config.yaml
hidden_size: 320
num_key_value_heads: 10
hidden_act: "gelu"
norm_place: "pre"
norm_eps: 1e-06
rope_theta: 10000.0
attn_scale: 0.177
init_std_up: 0.0208
learning_rate: 0.00368
beta1: 0.95
weight_decay: 0.27
lr_head: 0.00627
final_lr_fraction: 0.1
dataset: "wikipedia_en"
Each number is 128 + 24 x the weight over its row's rms, rounded and kept within 0 to 255. Layers, rows and columns count from 0. The size above them is the row's rms in percent of the matrix's.

# layer 3 MLP down (transposed), 1280x320, rms 0.0691, rows 1033-1052, columns 0-79
size [105  85 112  88 101 101  93 100 100 103  93 103 106 104 110 103 100  97  97 102]
[[125 136 122 137 122 161  96 131 175 112 120 177  62 144 108 149 126  58  95 172 149 120 148 148 108 139 118 157 146 148 163 122 126 139 154 124 110 146 123 148 128  97 161 143 139 140 102  94  97 130 141 138 124 115 155 163 125 153 140 146 129  95 117 125 110  84  78 140  98 137 111 115 120 127 188 144  91 141 121 112]
 [120 138 125 150 145 119 141 148 130  66 168 177 123 144 106 143  88 101 119 142  99 128 131 129 124 159  89 134 104 133 101 118  85 123 157 113 155 138 138 102 109 151 184 118 130 102 197 134 103 145 124 142 103 134 125 136 138 165 122  94 166 134 139 156  82  96 121 141 172 123 143 157 127 138 117 113 147 153 118 165]
 [125  99 157 142 160 130 129  97 164  84  56 147  99 128 133 185  78 105 130 182 115 124 130 140 119 123 159 155 144 123 113  62 158 154 176 144 136 153 134 155 168 106 107  63 156 146 106 156 147 106 135 117 122 126 146 142 130 109 111 120 103 127 121 163 119 188  92 152 137 134 142 123 134 129 106 151 127 159 122 156]
 [152 184 126 108 100 121 142 142 123 166 154 129 107 137 123 118 180 125 180 158 146 130 133 128 115  75 153  83  64 121 124 131 128 140 150 136 189  75 140 119 150 114  83 103 151 128 148 142 112 149 145 133 120 124 135 157 134  98 131 117 130 106 140 129 154 143 133 116 131 161 133 141 140 128  96 144 113 133 136 132]
 [ 99 160 158 114  90 144 110 186 126 161  95 162 110 128 142 114 119  91 111 137  93 125 136 136 107 110  94 127 141 161 146 130 152 106 151 145 147  95  86 119 110 144 100 136 122 137 130 166 150 137 147 160 150 132 119 110  98 119 121 102 142 121  73 142 122 112 123 132 137 140  80 133 121 143 157 127 159 116 154 101]
 [158 100  78 145 115 128 100 114 164 140 148 142 138 131 142 130  90  92 124 158 138 102 122 144  84  92 113 123 135 120 101 136 131 140 133 137 162 150 121  72  96 111 146 128 110  84 122 119 128  72 101  85 174 130 104 180 135 128 180 117 154  96 138 119  96  97 119 142 122 124 103  94 121 143 111  92 132 129 133  93]
 [129 113 150 118 110  58 128 154 127 136 138 138  75 140 144 102  98 119 151 135 101 138 131 106 140 126 130 116 120 144 109 117 100 142 115 112 174 135  90  81 100 107 129 113 121 137 146 131 157 141 128 138 119 141 125 137 130  90 125 148 125 130 137  93 134 130 177 129 151 162 168 137  98 110 131 131 112  92 140 140]
 [139 133 102 130 107 119 146 132 124 119 107 122 110 110 118 140 138  87 157 130  98  89 169 117  93 182 133 149 151 131  99  81 166 127 138 128 156 109 123 166 134 108 140 128  83 113 124 157 130 143 138 119 149 137 150 132 123 119 128  96 149 124 135 154 139 117 109  87 141 117  93 129  56 119 119 106 151  99 101 114]
 [117 128 134 114 137 156 111 151 136 156 136 137 106 109 144 122 142 114 163  96 134 163 137 152 159 120 133 107 149 165 142 152 108 134 144 139 141  75 115 123 162 142 182 112 153  69  82 119  99 106 112 130 111 114 177 128 130 130 128 144 129 130 105  89 134 127 132 120 117 121 119 136 146 128 202 158 153 110 114 196]
 [ 89 130 104 185 122 154 123 134 155 133 146 165 157 131  87  83  93 123 155  71 135 122 164 169 153 165  91 143 130 107  98 140 152 128 157 168 150 146 136 137  92 133 128 126 109 171 123 103 162 109 129 117 149 119 115  97 171 142 153 115 158 113 138 127  92 137 127  87  73 122 144 147  78 112 157 146 134  83 176  99]
 [171 149 143  95 161 170 136 109 168 164  91  97 123 137 133 104  87 121 146 137 127 112 138 136  96 110 131 122  72  82 102 143 106 141 126 123 150 114 144 133 119 151 147 119 132 160 131 108 106 137 132 108 107 126 145 117 171 149 123 147 147 121 158  97 153 147 111 119 118 113 109 128 151 127 146 139  99 114 160 120]
 [120 116 110 122 138 119 147 129  96 118  62 141 151 166 161 143 121 164 131 148 177 120 109 157 118 134 148 150 109 155 128 140 188 116  87 124 119 127 106 130 141 133  96 167 126 105 105 107 152 140  87 124 160 127 106 163 103 140 137 146 146 109 100 108 137 119 146 148 135 133 138 108  86 153 107  90 132 106 143 131]
 [123 104 100 145 119  91 160 105 146 120 103 174 135 133 115 115 137 150 163 161 137  80 104  92 140 154  93 123 114 110 148 100  90 120 129 158 158 134 176 105 106  96 159  95 147 142 109 132 116 164 148 148 128  82 125 134 145 103 108 132 108 122 137 139 167 175 181 151 149 162 116  88 134 146 131  67 158 159 106 123]
 [163 142 138  90  94 127 125 123 136 137 117 128 104 116 166 120 102 118 123 112 147 131 137  96 139 122 139  78  97 103 111 139  91 142 136 129 115 101 107 134 137 133 101 157 161 158 116  93 156  91 126 121 104 144  88 123 126 116 103 109 143 127 139 138 177 101 129 131 115 111 140 120 145  89 150 121 119 141 158 136]
 [112 140 147 116 136 155 132 120 113 172 147 139 134 150 120 109 152 114 120 109 105 104 107 123 107 106 137  84 108 119  95 118 146 115 134 160 142 132 131 150 123 144 102 151 125 130 146 155 156  86 112 159 121 112 123  85 145 129 136 118 104 167 140 133 130 167 168 160  92 140 142  84 128 120 109 106 108 108  87 141]
 [129 149 143 137 136 111 176 137 126 145 114 131 137 126 132 137 124 131  87 134 123 135 102 100  99 117 101 160 140 144 167 180 176 105 109 142 165 157 106 106 111 123 134 138 142 137 112 147 130 163 160 139 164 118 111 147  90 176 152  94 132 170 112 161 140 134 112 107 148  98 142 119 104 169 118 117  84 125 111 110]
 [132 114  79  83 119 107 140  98 137 155 178 126 151 149  79 123 101  89  69 140 165  94 161 182 140 127 104 139 108 116 140 127 170 141 153 101 152 131 126 167  88 118 131 139 108 129 124  96 128 159 119 115 164  95  64 116 131 130 158 119  98  90 142  99  95 130 115  99 148 133  92 158 143 130 116 115 116 148 150 154]
 [149 150 112 104 126 155 150 164 145 124 169 157 108 151 145 130 139 137 156 106 139 126 112 176 166 119 115 134 161 142 124 135 119 131 137 131  87 116 155 131 150 104 106 168 143  69 139 157  97 117 140 101 152 112 143  74  76 148 146 126 146 123 167  83 156 117 161 102 168  93 135 135 163 157 130 118 109 111  95 190]
 [178 140 152 157 140 191 121 152 163 169 105  96 153 138  86 137 160  75 154 120 164 125  93 100 155 117 147 101 125 146 161 151 133  88  87 141 167 140 125 120 139 144 153 105 109 144 155 133 123 154 129 138 176 109 131 151 116 134 113 121 143  94 158 108 125 113  75 152 147 130 148 144 143 133 134 133  99 125 137 140]
 [163 125 148 115 117 166 137 145 132 116 104 144 126 117 139 123 166 136 152 166 134 157 164 161 130 131 148  66 126 140 139 146 123 103 117  81 111 152 171 165 184 106 122 142 123 130 121 133 123 197  97 112 142 156 127 102 118 101 118 142 130 144 124 131 153 149 194 133  91 169  92 104 161  96 159 113 155 131 116 184]]
# layer 3 MLP up, 1280x320, rms 0.0698, rows 1034-1053, columns 0-79
size [ 99 107  95  93  94  95  99 105  99  95  98 103 100 105  83 101  91 102  99 113]
[[144 164 137 128 158 123 119 200  70 163 137 156 149 151 136 126 118 155 157 145 127 127 141 151 122 130 101 117  95 127 108 132 146 140 153 123 146 106 157 104  97 162 165 107  86 120 130 113  77 138 110 118 117 125 132 137 142 143 106 105 145 120 104  92 118 113 127 148 118 125 151 102 119 130 159 103 104 131 131 104]
 [124 124 166 124 110 159 132 105 144  97  85 108 112 139 144 116 191 102  79 129 142 129 127 125 116  86 149 104 171 145 139 143 138 144 133 143 133 130 123 138 122 114 161 148 142 116  92  97 164 125 151 129 174 152 142 164  89 139 106 122  91 130  63 122 135 128 156 127 104 141 160 122 153 145 171 113  64 130 148  97]
 [ 94 122 148  97 175 131 100 130 136  82 115 118  89 167 116  82 170 140 109 127  91 135  97  99 125 150  91 157 154 141 143 151 134 140 127 110 165 162 130 137 137 135 153 106 113 119  99 113 105 148 139 129 182 126  98 133  97 145 174  98  88 131 128 110 126 155 143 130 143 109 147 127 104 129 149  89 150 128 131 138]
 [138 152 108 106 101 111 145 177 185 170 131 137 112 104 111 137 144 106 116 146 145 136 139 126 171 140  86 126  83 119  85 156 114 140 101 103 130 131  99 103 116 115 112 165 110 100 120 115 154 146 122 162 121 125 138 125 123 124 105 131 100 166 137 173 135 122 152 125 108 131  93 143 114  81 150  85 103 111 112 133]
 [112  96 124 133 135 140 112 110 149 114 123 144 104 140 127 104 126 130 145 163 136 135 113  97 135 142 119 113 105 117 134 127  62 114 143 158 117 152  99  99 107 123 137 145 125 130  96 126 133 114 152  90 160 162 108 134 141 153 132 103 162  73 171 154 129 117 108 124 149 132 134 140  87 134 112 128 113 131 143  93]
 [151 118 141 136  99 113 160 120 113  81 102  56 121 156 161 133 108 143 120 144  82 133 129 101 133 153 137 145 168 133 156 147 135 149 136 176 101 133  86 175 118 110 161 112 156  98 117 105 120 138 108 110 128 146 111 120  77 120 174 109 144 119 177 144 117 146 138 169 107 140 129 149 134 158 138 142 148 157  95  88]
 [130 138 155 136 135 133 148  81 152 187 136 131 135 133 107 134 138  91 127 142 114 109 157  95 170  99 154 110 115 145 102 159 109  66  83 109 158 119  96 145 127 100 129 154 124 121 131 103  90 117  89  82 135 153 148 130 116 149 134 154 135 170 103 106 140 166 127 134 123  71 103  97  92  86 138 119 107 178 106 152]
 [147 156 167 132 176 107 121 156  68 115 115 130 128  86 116 136 103 118 110 179  90 121  99 133  95 163  79  97 161 131 114 119 124 125 152  66 131 103 129 134 140 101 136 128 125 128 124 105 166 127 115  88 136 149 162 117 161 132 136 159 144 138 109 148 130 177 115 141  85  79 154 122 144 134 100 136 136 117 128 171]
 [110 133 115 119 103 142 132  86 153 122  95 202 140 152 105 117 128 148 150 118 135 106 149 156 108 124 143 106 150 117 103  76 112 115 104 118 110  83 129  95 152 107 104 128 131  87 100 110 118 115 172 135 105 175 130 107 135 120 147 102 138 181 105 147 136 143 122 131 143 127 153 150 121 104 105 144 104  81 118 116]
 [121 182 107 149 163 108 155 110 100 110 113 105 129 123 110 113 126  83 152 149 143 116  58 121  94 123 141 102 150 124 136 131 185 132 123 195 134 150 184 103  87 159 146 177 127 163 171 137 105 125 119 107 131  86 111 166 138 129 146  87 161 163 128 146 144 160 129 141 110 135 131 115 126 151  83 129 151  94 151 105]
 [112 155 104 121 115 102 117 160 160  98 108 179 155 149  96 100 112 108 118 143  80 136  97 150 100 104 161 167 118 112 141 136 107  81 153 173  90 107 117 145 122 131  84 124 120 136 126 111 112 176 148 141 134 128 100 133 158  78 126 108 173 154 162 129  83 142 124 177 123 106 139 133 106 139 122 121 154 138 155 136]
 [120 142 168 137 120 125 133 172 166 133 108 149 115 132 155 128  99 117 137 131 122  86  92 153 146 117 149 135 105 109 105 130 146 132 127 162 161 112 147 120 107 101 127 115 130  68 119 139 133 108 156 139 147 140  95 180 126 106 149 135 127 123 142 124  86 138 165 111 140 102 150 158 128 135  75 162 142  81 104 136]
 [134 117 174 131 114 126 149  98 147 199 140 125 128  92 143 113 179 164  63 139 138 143 123 172 113 150 149 108 121  88 114 104 151 106 110 157 134 109 135 108 136  94 181 131  98 109 116 125 108 121 139 160 121 180  75 101 109 121 126 129 133  92  78 125 112 126 143 113 101  89 112 121 167 139 134 128 156 126 131 113]
 [119 111 170 180 111 145 117 160 115 123 129 118 111 138 111 142  97 147 101  73 158 141 120 151 126 103 136  63 124 148  98 109 110  95 145 162 142 145 107 115 123 156 112 129  89 107 138 145 149 147 155 116 101 106 168 133 139 118 108 136 102 157 114 145  77 151 158 141 105 107 103 102 125 126 124 116 150 111 143 135]
 [151 128 117 130 129 159 119 106  90  97 120 143 123  98 111 136 141 125 131 118 133 101  76 137  91 104  66 106 131 167 130 119 133 117 139 121 169 106 158 152 117 124 104 155 162 115 105 111 142 121 120 133 152 103 108 111 108 143  97 131 157 184 151 104 132 142 161 111 145 139 164  90 140  89  87 155 134 141 113  82]
 [116 104 133  87 133 120  64  89 111 146 143 118 125  84 161 118 144 146 123 113 157 117 140 146 150 146  52 114 148 133 121 121  93 119 128 171 120  97 144 124 130 124 111 153 143 139  97 133 137 109 127 169  78  90 166 122 102 116 152 132 138 116 118 114 116 140 118 118 138 130 140 119 103 141  76 124 162 179 100 115]
 [128 116 108 129 136 165 116 114 165 140  96 113 104 135 132 112 124 125 129 138  95 185 117  93 125 115 132 153  91 145 174 128 160 126 100 116 130  68 116 114 157 160 133 135 111 154 134  93 145 163  84 128 146 145 146 134  91 164 114 127  70 129 154 138 200 168 154 168 114 136 156 124 113 153 106 150 116 132 140 125]
 [129 154 112 190 161 119  71 159 151 162 112 131 103 110  92 128 139 106 168  68 149 171  77 107 142 137  93 147 113 128 136 108 115 133 121 126 103 126 124 148  65 141 115 110 104 143  83 146 115 123  94 134 158 133 126 142 129  99 172 154 146 136 136 155 134 107 116 139  95 122 128 162 100 137 108 119  97 140 126 165]
 [169 108 109 104 135 122 166 156 180 137 131 162 144 135 140 158 176 138 137 148 109 115 150 171 129 139 137 141 143 112 116 106 119 115 125 172 125 108 120 130 100  96 143 126 132 172  92  98 137 114 135  95 132 132  83 141 114 112 147  98 106 128 119 127 112 145 188 144 123 126 122 155  83 175 106 115 153 162 135 127]
 [117 132 129 104 119  74 126 154 134 109 148 116 129 102 130 127 149  96 149 116  99 199 110 125 181 122 132 113 142 133  83 168 116 115 115 136 162  68 100 102  85  95 128  77  94 152 119 116  86  93 116 115 118 152 138 163 104 128 144 166 105  94 167 150 147  98 113 130 155 117 157  94 140 132 169 105 117 146 132 119]]